python train.py --activation="tanh_gelu" --norm="layernorm" --positions="learned" --qk_norm=false --attn_scale=0.177 --init_std_o=0.0 --decay_fraction=0.779
Each number is 500 + 50 x the weight over the matrix's rms, rounded and kept within 0 to 999. Layers, rows and columns count from 0. Numbers have three digits each.

# layer 12 attention value, 384x192, rms 0.253, rows 136-212, columns 144-191
581489471483604652564601510475468535588531454528527476501555543461425600552620328525435480390409393513526410640434521511392529389543418349600657
385565585508435469544515409525655411500349560588532495452429414490376491576589649510433437401462559605412345510468456374447644452475519386533411
503557507580467431366543551520370485408477567526438397414485534624375289452516365452541515385550515582481555407544500639547559481515368539580542
499525538427551636396600466480606465564384314525529614526560497540456523570528384511543537430600580509618501461484337466492454425432539480589463
477518533478527631429350482557564486602525533532564665429552599417483610528416452543532402511524446484480444585622521647487581476439508547490527
452476527491411499452417476401501544502512497566465478454544514493434489390539591524416497551494444501615543435471612405481416505357497497514513
451441389509475413488479428499566704496581513394530369456626437617557612518533438406533470463509532510517488558560508388454564565587429472452542
512392472508485489479469448546483531477454500544513436400464481510616475424457550412652531437428432587389565342457469557609489490464520536501524
503579562562525463534477561423420514545572521549412527500522472527421565456445693355580608435355519491501601332524345556491589418512493532570526
596400516565447594534428473540517480503573424518442538584536471412481552521514583502415553398517530454371423404468440453433528560590655440437378
456581555521525513492482548459429406381530435516582530418535741482557484543466342497498500449481543418456500412574445495660507590417509344543498
546448444462420467552552566445581304503504474490380477421555593510506571465437624545527539521516501528592608407494418468495476569433516494578413
451442548535517620398510495584504551526449567609551569500481486458444554437476446540536345527514540438517512641558466438468618512442439423562390
592589439481589652433435420563524355466499400444453451549416403448407464487587547576574582499461476487459394429446488453551554548503469507620532
470408477571522473428562532401427549455455580414506583440489489539578504472559552493578593573465578470485556388445607567546547566492409417540476
561510454509466507502400622450561413516486448582470491587523527541497422437577341531443635495414535476490541517459423384447514521516501444456480
498450522484515453476522598446582489544539598503351542534400637590470556469444520542484529588570532450544609611460479483541380415492548588393477
433502536369535611416508563510570444486467512437450450609564563524402575420450548385515570483454477400465530500520535475570577528495468486520497
474457503570527494389530493589577576595523564388532447503546453520472533543470353536517369448478529611551334530577405454535525470454521496437465
480430489490365539620518539568406556465532426609460492466493524513537424506425573581547593464475476605538601412479508509534417432509378529600492
397487370558560484571489387485525469541610616455594372539625472341512601548498392462476504438420500512577617535446494571477475521497595529498555
445525605462449445483487496621646506540464502445502458475473486420487581580570547625471512568316652505491440324335600611530556471542482531503561
409533530511608567581433469395446506532504479354496554622475513413473518584404391532505480468649530591505660425455508446497534582497462446498511
510502448520458492520510568510520504603471536456433550473507512439607469417465589526454405351529445500511489468480520533518385558434547545445458
479412464412521472511496467547482457468437570484430553524466563464580557495541537534434413506529473426466525488437558512525464589562407514489521
535483542481487455498464449535469537434501420578501427489450433524510566563520475467556554629510537469498558478519576534493503483482469400579496
549461530555520603472446454459460524459528388530505498555494553541466525487523487482489515578493481481426546448539494393484526484449444497535431
520445497457463508471474498443439549446515534606544473481529524508447537519537488503452485504417485520407575545496545539478544506518487417538539
486559497510520515471477591482526535586449461514478485500517519480552425472534485455461505427635476502537534570493551538496508478432487529468500
543534579492520550539525428540591470476464566497538509432536488466441622532576569503590491553452569533506547482522492480542536489421448432547588
426473529527529454431455553457604539496507495450555495541474477493457551472513494563499579467503474515586413548458473519486547488520577463415436
489559431466436485481498477460485495549518599518468460498506443488498525444576500488517480462559501522486501509469500443494475441501580544566460
485471487458490487589530561474488510455490505460499492572488530490464451434453527452574464543465490516422494578552526520439532540501460551531485
469550495497598489444546457542507472395475488478508579483436512510450442507517476501489538482496462482525481388552431537549549504488533494473529
479578424534455478464515442468559534455485522520513549499533527513475465586554460422498521464522489428549503667528443445491523483458472498593473
461521546467487486505498445513461488498445537500565496488520418493510547489440534552540561468463523486520522480551444512540492559427428421437534
516494501536507493487430479517516513499580417557550492435548515438418546481541482468492444510504508482516444511564500542426451534517545518440488
440502551539556475420522509525554497477460505422556455517478508438470522451450480502582493524552485525507562456561428520550480453487508495426501
495498458509572533497400510444485444523487562443574518477498530479548493507479483491528424464599472488586564487448491548515472476510455524489472
510479485530477501501416489498583504538445616491493477500430538478494477515532490436506451470488533431499481469434573458450532511530552486482439
530536496460427538514505524551505482484427447583511436477461369534479473499535547478520452525571472501469506502529471563459519524454539509497485
504517465508451538474502445449561432480514433556467537565436510472426497494558554513467462487560518515505467540510523431576463435529504478534569
530444514539574474485462520449552485524433491522456527595610549454481479543394443561358526441485517510463507418486461574478519462430542452513575
521432530515461507447567520530421522517500541498501459489514417538563483564519444465457506499435549460531483564527500487445511514493493503582458
562463525549498525504588566450546490497448572515517518463479530457629451535512483558515466497482570474511511612547418528423486439469534480459525
460542502503504489486508512475511493521604482546539468492527501580589478473505498568463533555476446461484481525542531544437523513565526592421487
517538434557534536474449489514517501530473481532520513519541539600468525526545468513475434518482463429543460460555511482434537511509503444523514
501434589451535504560482543445539503463547438513494502467534547505509520432466552545457444562533483468510542501494495509463548512471549493552429
447466455457426542433547516481511552481526527652485390474485544559497538577497531539457481539483468561501407557543483430530519501508493456533474
417523509529520405567500454542600590451500542434470549437550524505519460471380474540486457482516472552590515518435497514479480474515434525536525
537525530492533582485472517547483449555502521475553499459552561585479473465447518450464453503501463477515566564434483393475464510491479424558508
587477489524466485529460473451442475580519460458504485497560526496544469519500461566444554478488567493569500487427539482623504498557540540475524
546523487454532484409442467585401522480430480486535465426593528578552379499531505471479504515594381512456466569497516499450550502491531422476502
574497508485508488562461543475484454500585536521513472569525532475483520503477462511601485485515497525504512474482437487498460512475439441500550
529494552449480527565482475588458521526451556485418404499482488502456482487479527501477483510515541486502490547546473498543491418558524575521493
439566484517483453511452540392514523530488519526524520457461467495553506476497435453488452493443523478565552586457418484518502514601471515596585
507542474429507551655564443526459566594604558503497562398523519623518471504511552483499486513429546580544580485451421498476475503456404496576556
506490567515452562547480572430468508533445594371554426474493493523533512462527524509434495471530505471574527511489390475685438463498515501496452
502489535441496548504507490525459477439507479454446543575519449494529419492536644613634442495520445394476426492618369458571542514611506592540488
513562468514508461519435503518535432537479518521601504445358486476442415595570498540539423539504498573436448511500530514470493597540535475469544
568493462461584653513470531492494543639458581589596524591426449444560400551490545543421479552519403470519557474536536536503509457441439508447527
542575454504519446523532457505427519449504383415544496487645603584608503556526516456542472481430480477539528457455465632519554483560366472472472
477457446446467521512499471533541509523520527333510442513578448458497429532511483484527515545518411490542555494409508522440410551577448586432637
458624527442535488401475517564533553555493594506478468459594587494461447535477569491405525469502500353494497423506472487499387597444484418427471
495529503532520515589460591562488508541530448518510515495467570571452621500408504546501433384548524563480508566406494489509448489527516527459416
521542416451670347528496378451528637431490443463581567509519527413458443548455508532564561502571515485486509539519476484436546419449495549553451
378460473513573587557391480460530534551510553524546486505442478547538476540513491498429505541505520416582461492472513448436490556481509496418375
572471520507458508561435528477607587515585457432530498414524498481582458482500589403500360500502517550400498514468558551524544499568397444504604
519440576469506497460490483544478432552516578381539495609458481498481620460479522549424438480464577616511474391440413453501580512554503473564487
562518527383575525577468570612453490520570505478602471554439565496486521523617540468476502526480548564490609481387510578483415484460465580460434
509516522502537504465402553483452534417495559470561541481587608549529547573454460540417433507449426533450448548483525556524548517518476454459459
438579545483460451441524455562503479466610472475452483595462549411470515458547471526561534527519539561516507460503545422568558413495493470474568
537471504484473551556520510491551535479465499478442526571558552464557516619494445502479473490463540510573364487530524530580562543406526479410544
478446506531360489524504514470437581482505501509517496542562499516493538510550525540529524485502556530542522474442500556430426468656476501444477
459467466505432470498472536471546444519515495397469398493441495642526525498482518434529423509598560552535589543421455452570493462528475573450508
519433469523504480457590503555566535400442435506531581610560526527450536516579489482552545476593537475503528505495525513485434523429517553507562
501405501526601400536414519456475576434612550468532494557477520501484543451524530546567493493610461496494512505407494562504555490431458535464415
# layer 12 attention output (transposed), 384x192, rms 0.226, rows 136-212, columns 144-191
513545477566456450386384552462546426516501429526436479623536385566488490437609564578497405512468463558663450503545477450520532603552487449542657
447533440470460495544454421538479457422439504372526547570435454638608484512520451538420557565561539541555478505454484536545555463431446519503522
540569502554498580749558447396613367506409486501562483546448456521538517496478446497577478490597525462515498413559471674461464402400539548428574
551457433343549407319476514589483569609544532402547424435534520597572540434473512396540483505516480425510421432413576475520501518429385638517421
469420500493532439447563573457404497513514570582519521562593480449490448503577448448441457447490372489484452481515517595489474401615535521473468
348557558462478476538505478465504513506580500552508409574482556465621505570533561478507495425457608424516361458505561484570421490470384500398555
565512501594557660346481480431500527513474340474490445530488548504498529557382395541387580468548459500460604621509546426520445556330495471567510
387522317378477437469415546487441488529588506443468612499499414443491529548554462500531373488605449447526633476583532499504424481445547457529438
471521511490537579557540491461529456596500497419473525312594499631738517466418450556536509397571409518453564628448403444495431494463449313386328
548630452486435354555362495422501555460454504472513450497521520423553458461585499557395483507537673613452520524526562443412494518638476462469537
508346448430499612598457455480575440476508522591571524564474613535504482622547496518412513507583481512589412518491521406508351466558493448533572
715415492466515445370444510552478495493541502444567452486492436472530461466466563509538495529571492569540590438543429487507486534541493558475291
264500508469572462451494517523438404534529378606555542476439540469499512556473489433484608442374482575575621573439489446404508475494474506618412
533538520459351519498502493545541510545426377430566471577561396584498561488544544444577343593515480418463566514505548356508552579420526540481436
622466485414601427509534531387519550529505428587541490413475492533585520389469473559625434510512447412442546420506482441607447422493541525514451
555514559508480440492418438547486471528570565425542491507555479549506504602496503491437484438626524573551418549575392425442650506548472461481462
479454409530527443499492597390432549485497534443474441504523489489393443556588601579543487438494499503400519458548339529527524554406582512439480
548481553495530502368495560518421476645357491390496497551467537557465523541545481503522446433405490500491457458558440525397531470591591384568395
449461517483540427626430395433509341514481502525597485548448571516500463507607439341404449598502428532530519578544551631457378424374477596502529
520440624483507407447484495499421473438467496450579564590487524487436524420437579579521561445544487422486447589492423531514455542683433527533511
487448483491435438622347603595524502413462674667568477286523523623646550492446406411458531542539564448352515520402460509452537607432538430489509
469604546559373561440399436429563532565508612436539414470466436542604515528454430369442371503576524628529464600376399566530529514596457677502513
503486553508519534445488444368546552402532603450405535469464511577440437582449471636569466558531522566463508669470585472478460496518474603541466
455510562520610392553667604383551508442464489420416538367613437510449475485509485480367489479567463471548507486435418521602497521505600442475494
566493498512535447562490558445497569475518504504578522433516517556468417515383500472481544476546589563487516470493529484516530505477502506610534
456626446487499462492556537484426500546529518475550497535572492487443465487590457495506413409506526564507489412504476454436565539502543511548467
456529538553464550499489550444562457594466592464483436496598430503591548450515434460543521484547469464564491486500458515440460533525469467483508
502497395451485521470576511536520504520513401493566495496432483600411525457474421468568548437563480482515462488507441494430434531535538507557455
532468558475534480500546515498542415505544546474434553524517458532560555492430596485530549492384530416445460441496504556445419459489515533501495
513484427521549474430479496399436425445488530471387503497446483461539429512603418550465535433519527478499523508504504609453486508512570481496476
525523426535427474527569444488458513537489484511514546514558533444496421539466542539526516525475507422542542461518504479494454501519437521561548
511502443550595472559534467498529534469452489480564488551505550455483414492523455436577490512383457525462441500467553537522505552486459531498516
516427468493546504511492437461516492552528438423504513437472513502516532558533474504408548493514493476494593440457549451452553474495475479484467
496526507552474473552469508475461506523447486524482445472537462486488473431509474495473527583480470422557551601479485524537537503461525504526424
583462565464540485524466438446518487511483507479490467505506499511435528534459572508536475575540431507508477409447485521468516430574489513552504
472487551591421513537577536464490556489506437533432477561458501462410474510545504492522535575478539457574539523470543524535394447532547509531441
482524520493471529482530500411440549472467516383526456458456469547548463449486529555507550515529479413537547496556456532480470489520448561563462
542504557446430499479518533511494540494447519546430473449386500466486482456511509448438515480580494442568447467520535458447459493508516500484465
498409486608474556554572488503493499449508487515463545564507589464623605586431476513392523468521523492415445474492546500436491519461533528486558
500497449426578515581559564441461466481551483487426557506497504550516563430456508502488568529520526467511479589467512512531491455511411461389506
468466552552488501481549487463523500515454557502507557517545541510484427505456468532430573469366526449603533466529491525468485462466521507545470
496579530476448522494468611503563495425487570532515443468500574542606462541435467564573492521462425516530485421537481561447527473542544473429487
472523433475584591520493515523566455498550494535464544471487460415526602411576545579568474478581415523544502502543507489535461533476447509431477
491451480502445501537489469508482536506497457576498526510553514498422602518492529525417448413563477474414529499484433474538547504499442466499533
372467468432457488501454459487488475528470451525470414494428508484348501512518565503509531424586616528415498521495551519572487564492528520500503
521531452476485492492366564525519527479393494468594488500500502450469451570498483468592480500533498530511591518505464479527473532480485462536521
411491568487488471458500527498471461521537476481504507465458423338549459458498493547554467536499497503414515534467546489457510527425405522458435
502557405543498613437538454448557475515478574500624497493435443455546504518516448454530544505457503526488559504521526544509445485415463573444481
507488570479478489560462552488422501491416440451555566476508474503461498533557426482548545584507571534427651488516491562458551513539471534518533
518550446492505536436430481528482467504547418533463489516446529508601521485496510497488617512529522429406502585491491476458481538475519421560477
513472468567500530444453521397528539488571509485501425544456503405464606487513460506477561475480508410459530482554567505414452432369458580434499
493594583440558501507466566557565520459475502425434538579433457459568556501434537483521464456488491454509479526429496551387465519487439476443483
492447462473524539514500580479474567541556491483482548487448450425488494386425532491485565588399548494597516483505532547486517528434465509581424
455524434537490596453558431521531487486484486511534496508534491528553513507481547575405547444528547549522495491520609435513515453508599583501554
456469454502532404456553517443581400531472496493513603494444538534517511495492416483548483508502522473507434500531520511577475566408501409579507
491513434506571476532498496573505548539443463481540572529455511495549480482389471479602475508556579495487545508481477490594540525461603556413462
512471413494503486438479505558527399471523547506576532556497481522519496484518551639468516584553468427525450465457444479489434576412431539454514
497461468442560540476533516553482424419524470554495519540412400471552513512556482512421511522602567489481513539454542479346393367505493512470456
423445535519492487428538588551522514494497467473422455489420497598521609547505469537481538505582452528483409451570509533541458542404524412507535
521582471425523632510446432491462499470475614589472471537508481550443550428521520445505505445505565478480461583474504489494451525522512593471458
431548479475446452532472519567427513431555385529511498490451514449502504492550540465577546445495452543450469487474499493480464441544441496493552
566463463492437464510471541484481413425505505482513478539501538562491519436389446499460455532471509553490467521530453561516513618583536497478557
518534512444458485457481465477497391498493489542490576441499437535543574415448488501538502504488471508457451485478447425496495569434470410515477
568589517446548464455563483555421529512532614515503557478493572470489494454521481502519487460494558497522445472518499567478485482473503436437476
527510488430463454460486464451512480441513640473441563556440422463574460606452522510475520540498474565506415518556503455529575580565555493392529
582522530385496510586541508535508556485425465534502528492509580433528539424511567495493438416524483524420518440458569449531403654469583509442509
478554454490485442516521472444521566456495475507450527536485623510443386584453426462468479617548490556497469433453522540547510544519567526531512
502585535528461447486528411487495490441438423585560478459380453395454498439458476517525532499500439480566518564587595513477435458559533505469493
562537489515509478432503477456433493510446471487480465533443439536567583537452560476559501522527551390611498499508555465541532477461460515507506
527466564477480498472490505495588518373493558510467629432598446520464434483400472530471368459486470494493511474464517433579547583585434453466519
521455608507431553503439425623456439544465513530414439460523625476455464558420518528477586431572492481404468550441573456451497441463508515498526
395547499495478516509521637363472445539417496533527534544549437496483498588418508500500525482504458452448539549554473443527513603488494501486553
445510427474536486463481515498480523503515521455493544533490539542452521521477530556511454462447530502492590422460452504476500451554537487585483
523555514497531470556512542508501488456523606520582522566571498509545536461530496600517513531538543617467518525491491474591495486517417432471365
494486473465483487398557476367417582474520465524532543488427474534578520426389502538479479552318529454480533563590518472547466503452568533514442
579460560483470478484551519452560515514511523437478466586500554472469543489494444504396433497469508463540440568447538568481484490519448493558486
529562552576534511446497482456531505459513405487423546403494485580516482433441539482564461464467508516505540617573571556457459567518465510455490
# layer 12 attention query, 384x192, rms 0.207, rows 160-223, columns 144-191
471430427505467574610530422526432520514469428588436569552467522493510463531496459566498528426415573428519510560613518478431486545482447510446484
471406483494560486473511489521468477408491475446482454509582469625480428509491517488500490564536512455531484386500450479501567587519549475599562
515472467448507498543502496555485484505587493518466408431561561419568523481521539457526552575528492463467532507422503515492476368521484456523472
578549449495482510502408510463533433508470544470488433551464449584476542516557575516523508569567489505513449579488495458475431575563556422452480
491484532465511463511462507495565555510485540485535532488481530451564455560528544497565507414526542459532493474432501449471523486483491438464414
510500537557529505453488495518529472452522542453511505460493553503512401559530559532552499464506478501533522504491523517448490454586575511540459
507534431523514667525460509503549487425565562478452471480551519488520538565549558502470502433469430536505516474520487440492471520490467453580453
525464490578439501537533540515567612434525529526474514461456495519532571581406570410489490579467530499545430514466438496570392462449475423509542
445545449522504472489542493473560502594517551377570497510479582506572458551542496484501541531477506532528553524581502502474501564473526451547570
589516510457551464447578466499474415499510461609507438510486430610507481492418565595489555515508517442456355562444498552479512487512505444522514
554490447411561542502558413442506513562540431460562517490564500493567475469518536435512460565393486481520484587489500482547522469462475540429487
448561546553477461520474540498486435455428422474510509553457524494465414537482557524543476504529523492485537441485508430438501474462532438532618
564510461487514473481443477509484485498595506541529580523526396554434495537508629521464468483510450557507501455514493533523583482515394504438560
512519456508467556443470561470497496478435399466466505431504520405587536439509530491593436459534454491477494461455556497436590477404507570468497
530478519548454547529592495509471534495527450536597547576502454499490452604452538507511454534483506455527577510473469473463430532444500472492552
509481515523556589409581457560474498504507446524540547448472472539512533571458508590415531504527462538510482428512541416474464496507485514442515
456534570525503612460498488571415548468493515439428532426456550561508493538524590453452482490597531500552446573481480456482494486596497542573463
461471525463504446503504505494437520401516415470497483573452526445517426507485496459483545544556497489410618581516513520419478495463462462595453
480521455420572472523433512526544474470536466544441436541508572516590486558520489453489399507477523542508419503514513461554417524497549522457506
459477531540517518558401424579485485525428562503533566546470497527553442431503491475546545577441438526556475511535455492518595534450542536553486
542388470517473522564539436457543576482464518481504500472523483493556466529498520509398412512482567462517468443601626520492480481418510455565491
518432490547422612448482427531541495430493575498519471526519576433455506452531487494530498579569553553489534468474458505438447419524497572429541
486460480479512562584539469456452482556462493545461464491462444552521509446451493461498472503506500511535554473460461475576536543568519521425500
470487527447387492589386424616499432425427473470578492592630510448452545510483501537510504508550516551557478435499512492459483436510474475416447
502525498628496371520469507487513433598545548484473572509428489523531461572574486535502520504538513468486500488548457527560436472462484426496518
454461529536507590524475568486453450535462454472520499477497504414534440534449559458465425533484502505409522488498479455537501528566396496441461
496598416602501489522528539408513494463471493512521447445563424434486434477569501535456558522524415451510399519504512432579483521395481507490438
465501505481618459566441478529447569558510470422538528520530483509488466595565485523503399469478520437488447470551546487520562545524590482518515
529481455485489522388588515589475462521415529579563479475461551518565516552516436481492519414457497501510472471430675547562488500511433520452454
536471520530534558604483497454470444521528558600624397566509524489502457527598500497585514479507455563483544530520581525564529450469449461441414
415452403402521498516528517479422429560444499557527473527538521515498553538464524399463523580473500544528540442434446515512542478612581482572460
552503588538490555535531507531472481464488414476501486464421564467573545515491494449451557479524525518484434464582458496466486505387542427523550
398594542482562513501554426537518510518476578484587475553491556545452504500469483511556574462471471462553505508524456508506552515523552536549432
408387517554525500461474487449535488518457471546579554493640446525506518434448516465456439492412447367592444439465555496604598525589410518558560
383462399451462591504486434552527565482497611467450489534416524512500500411515517480555460497458500398532551537505433551532480379491481486415537
511455535471518544528543535524558444476515597477531455507498397490484469608487484502544454522496454546484521403485483502578535539543509495458539
426452487524381441506582529450455560482480479510554586414458466525435534440429457614556413561538527550531485495498497422520539565460573493611574
488420555463508490448519446478543482404461515495549512431457484392451436435472520466459517540450446528427527482409445578622514530541410549420537
545502433499572564488481498542456462502472495482529475430526546498411481449530405540604514468556552515447542400445521493460503577496480573529506
464471460539352515445500575574533513478470454472464489497478536446519430482535502535513484500512466469489491508513532465445475515463543606534436
471474502516572425407581524561459541617565412502527568516494497549474476444550548484500513463513551481429583514461526498614495465458401595316523
472508454510430538482501519510547543542489508537553439530565468417544492527532469516533459448522472566505589525490482468593517517597477459504405
483435536465494558539496546504398630466563609533488457548399454503490466559470487553516469491540464520472550548562427480487504452518548528515612
502490563569530439434559485492508441500422495502612488489507507584488532488449569474526442566603463416599518391503573373510513550452513569424528
448541410518556475590506536511511549528592524583543466527443498509513415569551456529443469506528463491545413574417396416543473494434418492549523
498589444549561501501496529495457492450498617493507503517564324458521487517451561519409540575488488495410514615482535456463531530515436501528480
389378474559599541467517456550479490539497561560515503453445632481473514552498442463531501448564514484456543441522523523475460505591479589475506
452488557522546519414551482494522467542508471500421440472435464537556475477522426436524542547515563552572462491437504544508440425452505518503535
495489454497455553507498514511501547390459534439437601545551559519549483456448430538491434503475491500480505437527480555422429550482523563606482
494509488575516516502537403487592515431637512497417451479499434492445557538620477487461589474509443476458507458518490529468471364456471572603392
465562479451593516519545405568502513492446558481486436524606515527475585580534464594481558540505503470515550466542588446520459537547471522482476
498567564452443535527470473484474585500488556512493460447556498357543506569605516461471438453521537537479399486457527470509448462562540526481474
562419437492465550521494510561387518490492475561449426472435511499535563500547406493435532578503504564448517555493443545597514419461550424452486
428493549588485515526476523378492506443576465449463513475588471528382457579544561475466441514477574426499496448537509347567444489534485357477520
405465427565478549566541548474472497482546459521527433523541489514508532510437453527402435498433461501512510390529557580591533550467464525468428
453480442435490592433488538625492546475525525500430548554503522467528524495419557434561570499433500582538509589534578478476482521474425546527444
596532515632476490469541449530440519504404512581532463480432523565538525487462486553531478584496411481572613521454498508418503513471584455550507
533535485422482501431500511580535512456546485427520470586499526544493512401535524530454503422559576463469571483505513526496427511545557506406463
401499466496533511535557429550458464433527684469563589537486520477480502558502483517510475554433493567450467592578531576556480546521497515511435
400542418424491415506490441490559467561467475499544455481385386536501443521534498558466527501440556518528488636529474570523534546442554507457567
520453474420524464525472442579480496508497497488513528617420442496460582403487457586464452525472425515475519448588515458522480556534490562480484
503503586536472495473523410467521594585538449401419528476537497437546448599493563466532445596505538499512475494460533497598534524442567439611472
502460430491493403474522460535635523389480472448550520496477618461466443575467474392525586450580546379521475508451594470627523464519456483536496
457600500370586512538528471445572507505443554519478417554604425543516407433486492607526535530387509414489533562498398517533480586435542515448458
# layer 12 attention key, 384x192, rms 0.214, rows 160-223, columns 144-191
470504509509475487485483418537464515533437466405496561577418518482525492494470532495478533535409463533417565515595566507517542492443557628456563
470404492542576507505476489515458434447434489434432517416492485607505447531508516504555453478544477521506450448513448446456576524510539442501586
535514499488528510502525526525440425452555506482489428501512485504511566517543531446566528579505453476474429481412543487524514435502534514526510
519483506496559493492506543431578406558519534460496525429513521527580571562577558488483508508506474472527442534502470596447488488568549503563508
483498558510485468564545549467508542513454467511485498541515587505532498480493573475634517476550540525473422461475518474487497528518462494424495
506485468554567473477537514559506467488484506431464498475500493588524448584497516554494426498589525540488456488437497539488541477530408485456491
514526454578451508426492506474547497503472570485408501478419490480482547544518495472560488467471529537491514466497500530444474491405486498493535
476488510573517538500493493446437461557501482558505508493432536480521520567334598541493499579412513500594527541471472529532429418455540449529556
446500469489512549464565503515473540434531437461569565473520524515523455515597503545533539480447482445516463433547480536551525572431483455595469
621429524457569423473590589529472498438504396570490492506463501565535432480479527595447467493520437463469466579493555399485427415497550525567484
516456534415470527514492434453467498567454439475501537565497495546502552484491557521476520530560444466528537509529501543492481536439450502483435
414424474533511440476420536513471495504469463544420470503360488568463491523627563431535458567500567510585488410471411519497543516462489530505530
536472544494491550476512498552509485497558499493535514458467378474571492521502518496487600507532493575540426475500517421492586523530464533431518
532488424524476534520529486561583553429510474494509495575536555430555501514509465460561487479466527470432509536486552408479545535474489469426570
549478518551506501541489484509510578489418459525508483560525558477504587554476581509455428555529433491538505465504505530560606517472508563503499
447562555510578538497578405554478559526555499440556429382449506541508543601531459559459519559489511530443520500518600399525503468539478552439480
497566485503512538500503478495534578418491501477532567410465555440454535544497504450511548529525541510499449533441373415497447467551517447480462
461439512416494553463484489531377485571598452543459542471520498510510474597522457481506542595471557461418533527522523517532535383453529536545576
525471554449445459479484493607543505570470519583425506563588452556532486583504576431519525519554475506522497449460464514455504478516557504507441
504425479467449532459416415487470509537452541420487514609511353494482495500483494471499476430430436511456482506515450507534541514483468470523494
562489531514501556530469490447484489505484484567489581506589515473510531517533500500499479506470530541515503462473551493545531490403515481498449
495536513502513561464560487541452429465519590559541477585510633445510526565520517493585493555573487489412540565537426486576509511462391474542478
590480540405452464488541478518467517521485484513509501462487504465550583439516488459485594534489567440575578515556478474570500486539470522470526
483514423496499536509426471546432473463473500572510529496546485543388466532552409544531513486563467493538442450409536468515526505496526515504534
395498515552475465538496505449449475489467498481413474595559488525542407521529526487556579534509524487566518424574579583515483506541478515453474
568538554464530462504504530515514485485498444488562549499486522468499510606421502449548476467539459474498576449521511556538495524489458438468536
471450419543542475521451523464584524501564455515460486583553501499536458590560543467394555529568474400457435483546530472426590473463465524553368
487522381472638427475526411516479477462434468484477590483503490509459535532581515508418506571613533468551554549542514492464453526439522498454591
490522502482459524543480478558500447469531498554528538509474545461482503480466426512531563435494487539420471523391543486539500499501504592527489
483455503557539481539463402491508470532591511575574468525528483489572542470572450446454497513524472410496495484470561538470549471510438504506550
445508490550484487535499428469581490523435480442496428571447532533437445431530569552500543506603489571516502526439484485517494452487564434535500
456503541515583543549445452591504548457515440425564497495567534477594497585516534504475426448511522491534509527581543600378468567511556399458496
357497605425503548488527457508399497565561582457583572593403570560488481544477584432518458384508512474407518567483509540582595433502471485491557
494496494404520498482479514479488516555488536484479618577574452504417490465528463558517427481549539448507420453536542484615585522519507541515484
541599404474564573551532454535486582519411521550492505441527525518526440600499512438516495496517495485573488563542423497525488484467522537386509
574528508475506524473505522513419555480501578447419510506538470500415523529460498472462523562521433506547540550505517532486525547487615453429569
350424493538523452498464511476519552435348534525486585508497480462491493491507407537484410474509453504457470472491449597515509495455518510552515
583450485437541467487472421463476467435418434518488536401509476558470459538397536521518499493402485530559590501499505432490573532493418550467422
471478514495530576502451610568395505408457455429546467464479565439516455469420535479512570463574497563430457427513530539428574564507507512475528
482454490606566498619559496404572556519508481470567475592500513514524482463408557577508507491544518421519523465589520470547425513471489552555420
446406521507588443477457567497423468571485431490511481453467417584501501502505523507382499603505572457479529492513550361538487506496453644417456
472411447568416512481461521434560541501504581504534504474479517484453464624451475458505540484526498537481540569457510515489493490507495481580514
509467498541519510444534592599486493496517505485478506526432503423507440481473403459459510563517458586576476459544510408480539404583511510440557
451384525486600478493474476446518459508466501487574545532499421583473492498468613417443473506495480488519484407578489525521422497537435555481480
524547521511559516510509548491548539369575496463499489522418585562435509537491515479456462420517501444521412458550536479441503429424414443566502
522558498514525485465485459441542470389546486490439520537560434443512534490506487495434541480513525486459478491417481601467542506481513465466468
415434463539437460506505415495549551574504522538497444533421486424553579476475477376453450504554501510418551462434457481623492429587500519489549
506428613408464509446452479445597576434478456573448426497519496565528527378471488427511494481612515482487502532488472508426493500443577502421584
445512518447488546489532483387520561506481554509612541519493450471516493413450511600437446461519545582532571434493516542470441513497519552609583
494472463468549542506566385362522369533543556486438494456450526509434521534514485537416543445510462367446466534394485504425494436491425480441540
429595439443534456573490520522515525498500510497473439584506442475597537575540521508499575480506413520562435514528440513476568528562422503484501
511479500452338500609535494584429558510496491455484522472474561494425549562631397479554539488524463454539502463504485474564513436539476489477489
505468545463502540520436469564418522482548545492462396450426581487594459577544492491504469521520554530455588540530598558547462474473521466460509
489509452617493578465503519468468483417522537507476470516571537551403436500564562441463547457560459436452409454523533426531428522481365416528582
507432475382422478496520470468523610545464469611374420510506528565543497571473519471522453574464417493514492483393491571492581457465459461458495
531516523470518531491552509564461539533495519486567498495441487561464537533475484406573536448498446545470458603458535446530480565516390539528527
598532480503565455468571488525582535508555494556399472530555559555535430492496527479488459532436444592469529527446502554520530516504454562521486
488464365471484565459501547585548476542427493525541482485428410484489528390518565634552463510504545475385514543442435473502434424513450521452485
437539479517465514498477506494473540446476674477478599563500542569463400548506558517593623561474503521481529510557563602571475515519446576578421
464549538427596523539488499498491547545554495478562455473452459500479439465509510561428541561525559493502402534551474619448549593415511494492478
444625511360503448473317480537500445556498625435460489557540492435565476538409539558465518530580472515519482503484503406546480423544555486531496
514386529559519530503563500482472537558505450517494470506574456452581467568465513498524480557445498442532584489485484568602585489425421474593396
424474468478535513567504511528531471491463557538436499530499673487510585583470577418385556497496505387549444452475565502577550453559522503526455
540580415436503453554454507487412497543492563458424475537571455559492460462482452458581449540445586446490518543488468530490442468380418430445547